config = dict(
    hidden_size=224,
    num_attention_heads=4,
    num_key_value_heads=4,
    vocab_size=556,
    norm_eps=1e-05,
    positions='learned',
    qk_norm=False,
    attn_scale=0.125,
    bias='all',
    init_std_up=0.0409,
    decay_fraction=0.877,
    batch_tokens=65536,
    max_seq_len=384,
    max_steps=4709,
)
Each number is 200 + 20 x the weight over its row's rms, rounded and kept within 0 to 999. Layers, rows and columns count from 0. The size before them is the row's rms in percent of the matrix's.

# layer 6 MLP up, 896x224, rms 0.188, rows 340-402, columns 112-167
102,188,191,215,197,184,223,193,187,201,200,228,194,223,215,215,212,198,217,237,174,231,228,215,226,206,199,219,237,200,182,191,199,186,187,187,204,190,214,183,199,196,214,197,228,166,167,186,201,169,208,202,218,220,175,195,201
097,227,210,212,184,184,200,181,204,175,204,220,199,217,219,237,188,197,215,204,188,192,199,174,203,181,260,210,220,184,186,211,229,196,227,238,159,190,223,176,189,194,209,195,205,209,202,191,205,203,179,219,172,177,210,159,199
106,206,211,223,231,169,232,200,216,182,204,209,224,202,204,203,242,180,200,183,187,204,199,224,178,200,205,215,212,211,193,231,187,220,204,221,171,192,210,170,234,179,218,219,195,213,190,197,165,188,198,183,198,156,212,206,207
086,232,209,199,192,229,207,217,231,201,208,208,187,204,194,205,230,199,166,227,155,250,215,217,183,187,202,192,214,192,185,158,142,215,186,191,181,196,205,206,180,180,195,184,196,188,195,193,206,215,221,195,226,218,197,208,204
117,197,222,207,212,216,167,210,229,208,226,232,189,219,190,205,193,182,196,251,186,221,187,192,203,191,206,152,201,218,206,179,186,216,221,217,204,210,222,183,195,193,154,217,174,200,199,207,183,151,181,199,173,180,194,180,219
105,175,178,208,194,183,187,199,229,240,161,211,202,170,190,214,187,192,189,189,202,193,196,202,191,215,219,228,197,200,180,209,209,233,184,221,210,203,210,174,237,205,195,200,207,183,193,220,204,193,212,181,220,223,191,208,223
098,226,198,209,180,181,216,157,189,172,186,247,202,177,192,229,188,184,214,224,188,178,168,191,224,213,208,195,175,190,226,180,168,202,236,194,157,185,217,214,194,175,195,216,214,197,208,185,172,244,212,238,191,165,192,210,208
101,172,179,191,205,189,202,216,251,187,168,175,197,178,172,170,174,209,205,191,226,166,208,209,226,187,202,213,166,196,160,177,227,237,205,234,220,208,178,202,202,213,209,184,174,213,182,203,197,232,208,158,164,191,214,234,221
082,172,219,202,184,205,193,209,195,203,193,187,226,218,193,165,209,192,216,203,211,227,205,188,174,178,210,186,223,210,230,221,228,168,183,217,163,159,175,183,178,180,186,220,199,225,189,194,203,189,212,217,173,179,227,203,209
106,211,197,197,194,201,186,230,204,223,220,216,160,215,223,200,202,200,199,179,170,206,177,225,213,210,210,186,190,181,168,246,181,222,181,221,215,208,202,182,188,189,186,209,203,191,203,194,190,241,192,213,174,192,196,226,217
104,199,217,192,220,229,202,192,225,238,208,171,240,229,196,226,197,214,204,210,185,229,198,200,210,222,183,191,189,179,199,194,180,215,158,188,220,209,191,164,205,227,191,233,209,213,168,201,199,244,175,210,172,235,176,162,176
108,255,205,201,213,208,188,175,217,209,198,213,202,196,187,187,204,259,182,179,204,215,163,225,201,184,211,219,194,187,168,210,201,166,188,186,199,219,236,200,211,231,227,209,211,209,245,212,191,210,217,210,191,202,206,177,181
103,192,212,207,192,221,191,194,201,204,192,199,213,228,180,159,221,178,181,240,204,220,184,208,193,212,168,211,222,205,189,161,174,227,181,221,224,195,213,228,216,216,188,182,201,205,194,192,188,222,211,174,242,203,202,190,215
100,192,172,190,213,183,192,216,177,217,210,179,175,197,186,214,189,205,183,178,192,202,156,203,204,229,172,199,231,210,224,235,206,211,190,211,174,199,253,201,203,173,204,202,216,186,248,226,194,225,205,197,221,226,209,167,145
103,179,216,199,159,212,198,203,169,213,227,227,193,190,196,208,214,199,219,227,244,202,211,190,189,203,189,183,198,221,181,179,201,223,200,209,190,210,140,200,167,195,198,213,207,216,149,201,201,176,184,194,206,201,195,191,160
111,217,194,190,202,201,199,163,210,190,200,183,178,233,204,201,205,223,221,211,201,223,217,228,213,207,194,177,188,221,186,192,215,183,223,211,211,168,223,220,188,172,230,202,207,192,197,205,206,180,216,211,193,194,205,227,182
095,254,198,203,247,197,197,214,198,177,199,233,220,199,194,169,194,180,215,162,187,190,170,198,203,203,212,233,190,211,223,198,174,237,231,190,197,188,211,201,175,193,199,198,225,208,173,199,184,222,200,166,214,169,188,157,162
099,193,169,171,187,224,166,200,193,189,189,200,194,231,238,193,184,185,168,188,210,206,219,225,190,218,195,211,233,198,203,225,184,201,181,207,220,176,195,170,211,237,199,179,192,217,163,184,215,228,195,212,199,228,189,185,199
087,204,220,183,190,171,195,227,205,210,196,212,181,169,187,198,191,197,252,200,204,178,227,223,227,237,194,211,186,205,235,208,193,196,201,191,215,220,174,185,200,173,193,200,197,208,163,209,216,206,212,187,214,192,207,218,203
101,171,220,199,175,168,194,205,151,203,220,189,223,215,189,220,201,238,170,192,182,219,200,212,150,163,163,221,219,215,215,200,214,214,201,192,173,181,174,180,210,236,194,201,180,171,199,193,200,224,214,181,202,229,217,213,189
102,226,191,197,196,193,183,195,241,198,159,203,197,193,197,197,193,195,195,185,181,200,175,192,202,180,201,189,216,223,224,202,175,209,206,187,192,243,191,196,195,202,216,239,166,184,216,211,186,218,184,230,255,175,200,162,194
101,140,207,215,184,230,225,237,208,198,204,178,185,161,209,186,164,224,184,181,184,213,209,194,216,212,185,168,228,203,196,195,220,189,187,182,209,220,209,196,210,214,209,190,244,180,194,202,192,193,202,209,204,150,225,207,234
096,201,236,215,208,178,180,208,240,212,199,194,170,207,197,181,167,179,201,225,190,200,177,220,238,194,208,243,205,214,193,205,213,200,170,189,206,198,226,228,199,192,276,179,212,199,216,205,188,237,225,177,206,188,205,195,227
103,204,188,215,216,202,183,173,197,176,191,151,186,173,185,247,183,209,213,175,155,164,246,196,204,170,201,179,182,237,205,209,221,189,222,207,206,201,181,196,206,201,221,176,211,222,193,245,180,194,232,219,234,166,199,197,192
098,224,216,207,219,193,172,201,211,210,195,231,186,165,146,235,224,206,199,205,176,228,179,186,198,196,238,227,215,170,178,194,173,191,187,190,185,212,200,195,185,192,206,215,198,214,215,230,208,215,202,215,187,209,185,206,171
101,221,214,170,198,188,195,201,197,219,217,220,199,173,193,186,193,190,213,195,175,187,237,230,197,208,207,193,173,186,204,204,214,201,189,193,213,236,186,195,184,194,202,192,188,217,240,184,179,213,225,183,163,184,172,218,161
087,184,194,212,191,153,158,196,182,224,236,203,219,208,188,168,199,226,188,202,214,177,214,206,181,212,233,220,196,171,195,195,196,193,183,196,203,212,205,149,248,170,191,231,198,195,203,192,189,186,218,205,202,175,187,208,158
115,227,220,222,197,219,175,218,180,206,188,197,199,203,199,189,192,174,218,188,217,186,188,165,208,205,189,230,213,193,188,210,183,193,194,174,169,216,221,230,199,195,203,194,186,207,242,183,216,204,235,197,203,175,205,256,195
102,211,162,167,213,202,184,219,183,207,202,169,186,197,199,182,213,203,214,176,204,203,197,172,225,231,155,227,206,209,208,194,221,215,213,147,175,223,171,203,231,206,194,178,218,203,194,208,223,191,166,169,204,173,188,195,176
095,178,178,202,209,211,216,165,212,200,218,163,171,178,234,209,185,196,167,189,210,218,203,209,207,214,192,222,196,202,177,195,194,202,221,207,220,208,228,188,206,186,174,194,214,202,168,177,194,230,207,208,191,192,209,197,209
109,184,225,182,166,164,192,237,179,193,257,222,247,194,202,140,190,188,235,197,172,244,208,211,212,192,167,190,227,180,198,221,185,159,165,211,176,198,174,173,180,191,225,232,181,207,200,177,212,197,212,202,230,189,234,198,208
099,186,167,183,216,217,225,190,203,203,226,198,187,166,216,190,157,180,204,213,198,178,206,174,138,188,205,216,242,200,178,215,252,186,186,193,220,234,201,206,216,215,199,197,216,201,210,180,184,167,195,155,207,191,182,189,161
091,170,209,187,217,187,161,151,160,224,215,225,196,185,210,199,209,197,206,224,205,161,228,212,191,214,177,189,173,235,184,191,221,208,229,209,192,206,188,187,192,196,196,187,201,201,196,195,207,220,223,207,224,209,210,179,194
104,204,210,174,226,188,198,190,192,196,211,202,210,190,188,224,215,197,175,234,200,175,191,194,216,214,220,175,204,195,201,214,181,242,203,212,142,200,205,197,233,172,160,201,208,211,171,223,227,177,208,245,190,235,216,208,200
100,169,199,195,208,179,222,204,220,208,183,190,201,209,193,173,201,211,196,188,236,180,175,199,176,177,245,162,222,225,189,215,217,223,205,170,188,196,194,187,181,195,209,235,224,200,204,165,213,184,216,203,198,177,182,222,212
101,204,180,218,196,216,195,225,195,207,198,192,220,203,150,210,181,196,207,196,198,204,207,198,232,203,223,216,195,235,189,215,190,214,216,186,173,193,197,220,253,188,185,195,199,155,235,210,209,215,195,221,170,162,224,205,206
102,210,210,195,183,163,212,194,172,206,219,213,209,152,195,175,219,194,188,180,176,191,211,201,228,189,164,184,198,214,213,233,224,219,194,240,225,199,172,183,224,187,206,185,222,194,209,200,154,203,203,229,174,229,217,226,245
094,217,215,198,169,173,198,224,163,210,207,169,193,200,199,219,205,215,211,193,159,211,197,195,214,199,172,197,190,213,187,225,216,194,224,193,177,207,221,203,216,193,216,165,231,219,194,195,164,184,229,223,192,130,204,194,200
100,178,212,198,215,149,195,202,184,190,156,198,228,191,167,210,209,189,163,187,219,199,153,212,187,229,184,232,198,233,216,184,183,206,143,173,192,196,219,198,238,197,198,224,184,211,201,185,201,200,175,190,210,184,240,223,211
098,208,236,215,184,212,220,169,191,220,217,189,227,228,215,201,213,215,224,185,175,205,199,164,215,174,208,175,148,193,222,213,165,183,170,187,204,202,205,202,230,231,186,190,211,137,173,216,189,174,168,189,191,208,193,214,217
096,255,201,205,211,196,198,202,188,209,213,203,200,185,185,212,218,181,199,194,171,217,188,220,164,207,199,187,183,244,220,213,187,217,205,217,200,176,186,193,155,198,226,199,191,203,223,261,199,218,228,209,169,186,188,227,201
103,212,182,182,177,219,234,205,222,195,194,209,185,201,144,197,188,200,237,192,210,194,197,208,149,202,190,179,165,228,217,209,168,153,186,216,162,189,199,203,188,163,229,189,204,212,176,202,225,177,208,163,184,186,223,164,197
103,172,185,217,202,187,192,220,201,172,183,181,202,204,195,139,189,183,218,173,197,166,206,231,189,184,218,197,202,182,178,197,208,214,187,189,208,209,207,208,203,190,199,180,191,174,188,202,217,177,183,203,211,217,233,202,229
107,163,228,239,187,233,184,183,193,204,218,207,174,213,212,200,204,228,208,191,175,192,194,198,217,212,205,223,237,214,216,207,217,183,206,190,203,205,186,188,211,197,192,225,200,185,181,182,203,195,218,179,183,209,207,213,210
101,188,206,226,211,198,219,198,217,181,187,198,195,211,217,191,198,173,221,211,188,173,170,157,195,169,201,196,167,174,243,187,169,217,202,216,180,238,194,218,225,200,218,195,228,202,199,238,227,236,170,213,197,153,184,223,238
096,197,196,222,193,197,201,231,218,140,231,167,217,228,191,210,219,190,189,185,206,206,229,178,214,183,195,207,245,195,218,229,210,155,209,211,190,229,194,188,204,198,179,220,211,176,192,172,228,195,170,228,222,202,237,235,173
107,204,167,205,218,192,195,197,229,248,239,203,193,162,210,188,230,219,206,220,172,197,184,179,216,196,186,225,210,203,204,222,162,207,174,204,193,201,193,207,214,208,197,160,193,211,199,208,176,202,210,168,210,202,217,182,202
098,172,168,194,201,183,190,205,207,196,137,151,186,228,177,209,225,171,160,196,209,197,223,226,214,198,245,168,179,175,220,184,187,228,192,182,177,214,190,189,208,161,239,212,217,193,179,181,212,227,196,233,183,193,221,198,219
104,176,194,231,196,194,194,232,192,216,175,176,168,217,169,222,193,204,184,214,198,200,216,215,205,217,169,214,209,216,162,182,178,178,202,164,177,215,205,191,204,187,161,181,206,187,228,168,207,192,174,207,233,178,201,186,195
097,185,205,205,213,231,185,189,198,197,225,178,173,195,184,197,203,202,199,158,219,214,196,230,199,224,178,220,185,196,208,162,185,171,201,163,218,219,181,182,209,212,196,201,154,195,203,154,178,203,201,204,238,202,183,179,160
091,154,216,212,160,199,206,205,212,194,211,190,199,177,179,195,190,221,195,188,211,218,202,187,190,210,204,203,173,188,163,179,243,180,229,189,239,184,203,200,174,212,208,235,208,180,208,231,204,194,221,183,228,191,224,181,213
109,206,157,212,225,178,185,193,233,212,195,219,229,183,186,189,176,194,156,193,174,234,193,179,204,209,233,195,213,176,179,217,188,226,215,215,180,162,199,218,213,182,205,244,175,215,156,232,182,203,214,208,209,220,224,212,191
101,212,206,174,220,218,187,211,205,211,216,204,183,186,206,197,232,184,187,204,208,249,186,181,193,179,202,233,181,177,218,161,190,170,167,190,167,193,208,208,200,240,192,195,181,172,222,194,213,270,168,208,200,228,202,186,192
099,190,230,203,227,212,179,184,177,207,212,181,185,220,188,192,199,189,189,171,162,197,208,223,182,219,204,200,220,176,213,171,218,219,176,227,198,172,201,181,223,193,208,187,204,207,188,177,200,148,199,193,181,195,205,192,202
102,167,170,209,205,201,195,201,211,233,204,224,203,196,222,172,185,191,193,187,191,154,174,191,203,202,222,235,186,218,197,208,208,248,171,189,213,223,212,210,189,208,221,206,164,205,178,178,176,198,194,181,197,189,217,232,205
094,168,183,205,199,203,195,199,193,189,215,221,204,199,198,210,166,180,199,223,223,169,176,193,203,195,198,200,231,218,187,210,180,228,189,196,232,206,196,216,229,236,204,193,206,226,156,201,229,243,207,221,162,231,206,183,197
094,196,191,204,198,209,174,209,205,209,161,209,186,184,202,176,170,197,167,195,214,196,230,196,175,181,179,192,206,210,214,218,210,230,167,243,182,188,173,214,185,176,208,215,175,204,205,204,210,227,169,227,193,222,179,167,182
100,195,196,211,186,204,202,228,171,208,218,211,258,204,196,221,220,185,192,199,203,224,224,184,217,200,207,157,237,216,197,214,181,218,207,175,201,209,214,187,188,220,218,228,210,176,193,191,202,179,219,188,183,172,216,191,213
095,210,155,208,204,246,240,191,235,181,188,196,230,194,179,233,192,177,185,193,182,178,149,226,178,203,192,211,173,224,231,208,189,202,222,210,207,169,208,203,211,247,183,211,183,207,195,174,218,216,212,170,196,220,144,218,174
099,183,212,194,183,209,204,218,216,217,203,222,187,213,205,234,228,223,220,214,190,179,221,247,175,195,223,192,213,206,226,168,189,180,187,201,234,178,203,210,241,237,159,204,187,169,190,163,207,185,204,165,181,241,204,200,193
106,214,220,207,210,145,181,191,189,186,195,226,209,213,207,202,191,232,219,239,190,208,222,195,178,191,176,202,227,220,233,200,200,180,211,210,208,154,185,194,167,213,139,220,211,179,163,170,216,166,202,224,195,178,206,167,171
086,192,165,179,194,186,191,194,207,169,199,219,230,188,230,220,178,216,256,203,195,196,184,191,222,190,217,179,187,219,187,212,181,204,178,222,199,184,170,194,212,208,179,221,199,188,202,177,205,215,181,235,203,183,227,240,216
102,207,237,187,201,205,181,225,198,204,178,180,207,229,215,170,193,235,234,195,178,187,225,171,191,209,171,232,196,213,206,242,187,193,208,223,211,227,211,185,212,195,191,189,193,200,201,193,166,220,184,205,191,193,169,181,197
# layer 6 MLP down (transposed), 896x224, rms 0.0932, rows 340-401, columns 112-167
100,213,212,216,185,189,223,193,199,175,205,173,228,181,209,199,191,248,201,203,177,173,191,207,190,195,200,177,198,179,195,199,215,199,224,188,206,195,191,222,194,236,178,180,186,194,209,210,192,235,184,192,208,197,190,194,199
096,205,194,225,215,218,199,213,180,185,206,208,225,189,231,168,184,202,195,197,189,206,202,189,190,216,218,194,203,191,176,155,208,197,237,185,195,199,208,191,183,177,214,209,221,186,163,203,226,193,199,159,180,187,219,193,215
102,218,202,225,213,224,222,150,208,209,219,186,237,202,228,171,174,188,212,204,205,178,229,189,206,226,220,214,180,222,175,190,207,223,173,226,201,213,203,201,225,169,218,183,185,196,227,199,172,228,180,219,194,206,207,213,221
090,172,188,192,213,185,214,216,221,189,238,222,220,177,204,245,173,199,172,194,234,181,206,166,187,203,197,182,175,191,182,206,185,214,209,198,215,244,222,210,190,200,195,195,208,243,187,212,206,232,178,214,144,191,197,200,205
105,221,198,247,208,179,227,182,172,192,182,181,223,193,223,207,185,171,179,157,180,202,182,153,219,214,183,198,178,201,191,209,211,197,196,179,176,192,209,214,200,207,233,181,228,209,189,226,193,249,188,238,218,185,208,212,204
103,215,198,204,216,196,195,182,203,197,172,197,174,201,212,204,240,219,174,183,156,191,217,169,209,204,220,226,170,209,235,210,207,139,186,200,172,194,200,227,190,216,171,193,201,198,189,188,227,217,231,210,212,202,190,189,193
100,176,211,188,182,185,218,201,185,202,195,240,181,227,202,204,172,218,217,201,200,188,212,187,191,221,195,164,217,240,185,173,203,192,216,203,191,190,217,220,189,185,203,216,191,212,192,171,221,220,218,213,190,175,228,191,225
102,193,210,192,217,202,208,181,165,218,227,215,224,206,168,188,200,220,179,180,191,194,205,205,213,190,191,212,185,206,215,209,245,205,205,204,191,197,191,158,199,182,167,185,198,180,166,183,190,135,174,211,220,210,196,225,203
078,207,191,222,190,261,201,191,191,211,236,200,173,138,201,207,181,218,209,223,233,197,218,177,215,214,184,198,189,198,178,146,202,205,217,200,197,189,206,217,184,184,191,184,198,173,220,244,161,195,189,187,227,186,198,199,182
104,190,193,178,224,215,215,209,175,183,208,251,185,211,199,166,211,177,205,166,190,208,185,233,182,203,171,171,200,175,203,220,224,216,190,212,203,216,185,192,187,200,211,221,227,203,203,206,202,182,209,203,249,176,211,210,240
105,173,192,225,201,196,174,211,228,188,210,212,201,184,168,234,186,234,197,228,205,194,185,219,237,194,199,180,194,202,222,216,239,223,189,176,194,205,174,199,230,206,210,228,206,216,199,209,167,215,246,174,159,185,201,190,205
102,170,198,194,231,176,203,211,232,184,207,185,184,208,208,194,188,167,206,206,198,207,214,197,200,218,189,201,190,200,200,189,160,201,209,183,164,168,179,197,234,171,204,186,238,226,217,187,219,199,208,228,182,221,190,178,203
095,172,175,196,204,218,215,181,197,200,184,236,218,196,221,195,236,241,233,203,170,185,184,202,194,172,201,170,181,202,194,234,187,204,215,171,206,176,209,170,206,163,221,216,210,192,175,190,223,184,225,197,166,219,207,211,195
101,197,224,170,236,179,215,212,187,190,186,197,193,216,208,212,232,191,187,185,187,240,252,219,182,181,178,203,218,176,194,203,232,203,182,226,184,216,207,215,187,228,240,216,231,215,134,191,209,184,193,196,197,201,186,207,208
106,183,203,156,214,218,218,216,211,204,199,202,184,231,183,230,234,210,191,210,210,207,213,211,183,213,181,197,175,173,196,190,179,198,206,205,209,230,204,182,187,164,202,211,179,171,183,191,216,167,210,188,193,173,222,180,220
109,195,197,212,233,187,190,234,238,203,163,196,162,188,224,204,231,198,195,239,169,176,213,227,194,225,208,201,200,195,201,206,212,212,179,199,204,199,166,197,199,184,195,195,221,198,227,182,173,201,198,207,191,184,200,209,198
095,219,193,165,236,199,180,217,197,185,192,191,215,207,232,191,187,209,219,169,211,188,184,219,206,200,229,201,201,211,205,202,215,200,245,208,251,218,194,192,186,189,215,179,172,192,215,241,199,217,204,210,191,185,187,227,188
103,196,179,209,200,205,211,190,208,170,192,219,163,190,166,192,214,208,199,184,204,166,202,202,210,223,226,191,187,173,207,193,186,187,151,208,170,170,192,165,204,217,222,182,195,197,197,168,202,177,203,220,211,168,204,192,189
091,190,171,200,188,210,221,230,193,227,172,211,215,186,198,218,210,178,159,196,202,194,164,213,182,198,229,199,201,230,179,183,208,210,213,181,165,166,229,188,239,219,213,219,173,210,187,209,227,183,163,247,212,194,194,174,195
097,194,214,194,213,208,184,233,187,182,192,216,190,197,166,187,200,192,223,197,237,210,218,188,212,212,211,199,207,185,227,189,202,217,244,176,209,205,227,229,201,182,194,219,166,163,230,223,209,217,196,212,212,219,172,206,167
096,197,201,202,204,203,207,191,191,219,172,167,199,199,220,200,182,225,227,221,215,195,211,222,220,194,175,222,192,192,165,203,192,188,212,212,198,210,228,220,214,212,220,192,241,192,226,199,200,217,229,203,215,208,186,242,220
108,194,182,190,226,212,193,203,230,191,204,230,180,175,213,168,197,191,204,165,213,209,208,233,218,202,227,241,205,211,205,207,230,204,222,183,197,228,204,231,190,211,179,157,201,197,215,201,196,219,199,216,234,185,192,213,185
094,233,183,206,196,200,193,198,186,189,167,202,201,189,227,188,212,179,194,193,223,175,230,210,184,182,218,237,194,213,186,183,175,203,233,211,194,210,190,205,208,194,189,194,228,172,179,199,241,226,209,219,184,192,196,195,216
095,149,174,194,177,218,198,221,234,228,216,212,204,207,222,190,226,193,229,207,231,225,187,220,192,192,195,204,175,203,175,198,170,169,187,207,200,220,215,199,181,196,215,225,168,210,190,163,217,199,162,179,206,176,160,200,206
099,174,207,215,217,240,233,190,199,177,206,216,208,185,202,196,187,166,204,200,200,186,205,200,181,185,218,205,219,218,224,176,179,204,213,207,194,215,186,203,206,166,210,194,174,195,187,214,240,194,196,212,167,205,180,216,209
103,171,177,194,193,252,240,212,234,202,208,198,222,176,197,183,233,183,187,172,190,212,239,189,218,220,204,207,234,172,196,174,191,213,196,238,246,184,220,176,216,209,228,211,223,185,212,175,199,228,190,215,188,194,201,206,173
088,214,175,180,195,222,232,204,187,213,218,200,231,187,179,198,214,182,233,212,198,206,216,195,232,219,201,177,177,211,199,190,175,193,185,259,227,215,198,203,219,186,193,207,232,176,173,201,230,225,204,161,156,212,236,188,193
113,221,215,194,213,184,174,198,191,199,216,191,153,197,193,206,200,187,181,170,185,220,198,164,219,176,209,213,199,211,173,184,262,194,167,227,190,206,205,194,213,206,195,177,196,216,240,213,208,213,188,177,175,167,186,206,171
110,202,176,180,178,213,245,253,208,198,189,210,209,193,197,198,188,184,187,155,184,193,217,196,181,206,197,183,227,210,172,187,245,196,176,187,188,231,213,185,200,190,196,173,253,211,175,229,208,192,200,209,216,192,196,185,200
098,195,222,183,193,201,175,183,201,189,181,186,198,224,211,182,207,192,238,224,175,165,198,201,200,182,204,192,193,181,179,178,206,227,191,182,178,189,209,220,193,254,190,195,174,220,209,170,199,214,210,216,213,154,225,197,190
101,212,205,199,199,191,191,202,205,226,206,207,191,169,204,234,182,229,203,183,220,200,191,174,188,209,174,157,180,257,161,177,198,190,204,182,195,202,231,192,238,189,226,232,200,207,223,202,180,207,171,195,205,213,202,216,197
097,209,207,185,200,173,194,215,186,189,183,196,208,203,200,200,171,210,238,161,188,193,188,222,199,213,201,241,166,189,193,242,198,211,178,191,209,190,222,182,200,236,209,176,181,187,238,202,229,214,214,212,214,206,245,177,211
094,225,218,189,212,198,189,176,205,193,184,168,205,213,176,179,186,180,223,217,200,206,214,209,188,173,214,212,191,194,216,152,245,190,198,198,198,207,151,196,209,188,188,179,173,198,205,190,218,222,229,170,170,169,228,207,167
100,215,193,174,176,215,194,208,180,214,200,192,233,217,211,230,156,215,197,168,179,201,216,196,236,209,209,209,180,213,205,160,189,190,188,183,230,236,193,208,200,196,221,221,206,220,180,260,188,184,212,214,197,159,167,190,198
106,212,185,206,176,154,211,178,182,194,190,208,204,242,225,218,194,188,184,202,181,197,227,203,167,216,201,228,193,223,198,159,199,212,211,214,198,196,190,216,223,201,198,212,215,206,191,189,217,232,198,231,193,236,196,184,207
102,195,196,187,213,215,175,169,174,168,222,209,211,174,217,171,196,172,182,206,227,203,211,223,187,191,161,212,222,209,173,215,226,194,226,180,214,180,176,202,224,261,216,199,178,184,171,156,201,190,198,181,201,201,200,234,214
099,197,191,217,188,220,182,191,161,191,206,189,188,199,210,180,156,208,187,204,206,197,219,231,210,197,233,182,183,169,171,185,182,170,199,214,203,242,224,227,226,211,216,200,173,199,202,187,175,183,204,207,207,239,189,184,207
097,213,220,204,170,186,184,199,175,178,181,190,205,189,225,185,217,221,231,224,175,192,199,212,187,224,195,210,191,186,192,247,225,190,207,193,205,209,207,198,212,179,184,213,196,183,228,195,190,206,188,227,196,207,188,196,190
104,208,227,194,184,211,194,225,184,201,168,240,191,212,186,182,226,199,147,197,175,206,213,185,208,218,185,199,218,197,211,229,243,240,182,211,205,234,179,196,205,196,216,190,193,169,217,231,207,173,200,210,174,185,210,214,194
095,160,184,164,231,171,188,204,207,174,198,230,201,215,192,213,200,185,206,191,190,207,193,169,145,172,187,210,199,216,238,176,238,228,215,205,186,206,213,212,197,215,203,189,168,226,213,180,203,187,194,227,198,182,176,202,205
094,182,197,196,214,209,176,187,210,211,195,203,209,206,203,211,227,225,209,188,269,218,225,200,219,162,216,247,210,174,189,186,207,193,212,197,183,197,173,196,211,183,166,207,231,189,216,199,217,215,185,181,165,224,188,188,193
104,225,244,180,211,176,209,216,175,205,192,196,199,211,201,221,201,164,216,182,194,201,199,192,237,190,188,210,231,187,181,225,210,230,202,217,194,223,196,161,186,198,192,201,195,145,177,199,171,179,203,215,222,160,214,245,239
104,201,205,194,228,195,183,211,197,190,191,210,222,217,196,199,216,211,218,207,196,217,199,192,219,170,207,176,176,208,220,194,222,184,180,207,177,239,199,216,178,208,187,196,186,225,226,225,193,254,189,244,189,210,216,197,224
117,190,184,236,209,196,209,210,178,166,206,205,206,203,193,197,172,220,171,220,200,235,205,185,212,180,230,197,198,205,211,207,196,203,175,175,250,189,224,201,191,186,195,195,204,196,172,223,208,219,196,151,181,234,233,216,189
107,176,209,211,205,148,222,198,173,201,215,200,204,200,188,170,176,192,189,189,196,219,198,194,183,203,164,243,206,209,211,193,206,225,173,212,193,178,211,214,238,212,232,197,220,219,208,183,241,194,195,229,201,209,214,188,201
096,201,165,206,216,221,168,187,183,237,209,191,206,191,207,232,185,190,191,215,230,228,187,195,137,183,150,205,167,211,204,213,195,177,221,170,205,211,170,197,204,198,177,206,170,207,222,184,197,201,205,209,204,200,195,184,189
100,206,188,191,190,183,201,213,172,196,206,226,226,218,225,238,174,184,159,166,190,200,221,188,178,202,202,175,218,232,209,247,197,221,186,191,193,204,207,226,194,218,205,194,196,199,194,195,206,187,167,223,207,225,220,192,220
096,190,243,225,186,186,205,202,225,192,224,185,200,221,182,195,191,198,231,206,167,234,171,179,192,210,190,221,206,215,205,176,206,200,196,217,237,218,168,213,194,215,196,188,176,183,174,209,185,206,213,194,191,225,150,185,213
099,224,179,189,214,213,212,182,174,187,234,179,226,236,162,216,166,179,193,194,227,196,221,219,193,173,195,214,232,203,222,213,217,192,195,252,203,197,213,204,226,217,217,222,199,174,189,213,235,211,194,201,221,222,158,201,215
098,213,207,174,199,209,196,216,222,220,212,197,200,194,176,192,210,179,215,214,193,200,186,197,169,171,196,176,242,205,230,158,196,262,225,212,180,189,174,232,203,252,191,201,183,217,216,220,216,218,182,228,221,166,189,199,182
093,201,202,218,161,213,212,186,235,208,229,221,173,194,210,230,218,201,179,221,241,156,206,182,177,215,189,206,212,234,170,194,193,225,156,196,179,223,152,207,177,205,207,217,219,221,167,216,188,210,198,199,214,176,200,179,205
114,189,199,186,197,224,189,205,179,220,246,166,203,221,173,221,215,204,180,189,244,175,208,201,210,180,206,154,203,200,204,178,206,207,164,181,207,165,220,194,213,230,209,179,202,215,170,193,178,200,216,219,198,218,172,246,202
105,212,234,182,194,194,170,201,205,182,227,201,194,217,227,247,201,196,200,183,205,201,160,204,193,181,207,176,195,208,201,195,182,208,248,190,173,213,185,221,170,246,218,229,159,197,210,170,197,211,207,190,215,199,194,175,254
097,185,236,220,188,202,160,205,215,184,222,209,214,181,187,224,196,200,185,189,213,226,187,252,199,193,205,218,176,197,212,187,213,182,198,174,213,212,201,199,220,222,198,201,214,213,187,189,180,231,209,231,213,191,149,195,177
104,192,201,187,235,171,211,207,211,223,238,196,198,224,189,201,157,230,212,203,201,201,217,195,182,164,198,196,179,190,236,192,182,211,197,185,232,224,199,234,204,235,190,196,203,206,182,217,198,136,169,227,171,216,182,193,217
099,211,201,213,197,217,181,227,165,188,203,228,193,157,196,179,218,208,189,224,205,214,221,191,180,194,214,204,191,210,202,191,185,190,191,195,202,228,194,175,225,220,220,192,156,202,220,198,193,202,195,230,228,172,199,214,183
098,196,214,184,216,197,212,200,189,195,200,163,251,207,202,200,197,216,213,210,227,214,196,157,158,198,179,176,227,174,217,207,229,197,228,199,205,223,201,224,193,214,189,207,193,187,225,202,236,190,180,229,170,190,230,166,203
095,200,229,217,180,213,176,183,197,198,234,179,162,206,194,218,225,199,211,213,236,177,187,178,173,199,204,231,202,167,226,238,232,203,178,224,213,187,189,186,226,166,196,186,217,188,227,193,209,231,208,184,194,247,196,206,194
100,211,195,221,177,204,204,220,200,199,193,218,185,225,210,195,200,247,210,177,204,238,179,204,218,172,212,204,204,204,191,169,213,214,211,202,164,197,241,179,194,158,206,219,169,176,181,207,222,186,176,194,182,170,212,204,213
097,171,191,209,212,186,234,194,226,169,203,175,206,192,176,180,253,201,195,197,209,169,164,179,169,176,213,211,205,196,211,232,175,207,180,171,182,217,209,215,204,169,196,214,198,159,214,212,191,202,188,204,187,180,192,201,236
107,199,193,213,196,183,230,220,206,181,221,232,194,193,184,205,202,175,202,166,195,206,210,215,193,183,166,200,230,193,188,200,178,169,199,171,202,138,214,186,196,186,190,210,173,190,196,213,198,202,161,214,231,212,228,170,189
083,209,211,209,211,202,174,191,171,225,236,222,201,198,198,189,182,221,184,190,210,210,207,197,164,227,179,193,198,193,201,177,197,200,233,186,183,214,216,224,175,181,201,214,203,225,208,212,188,182,226,198,201,194,229,223,217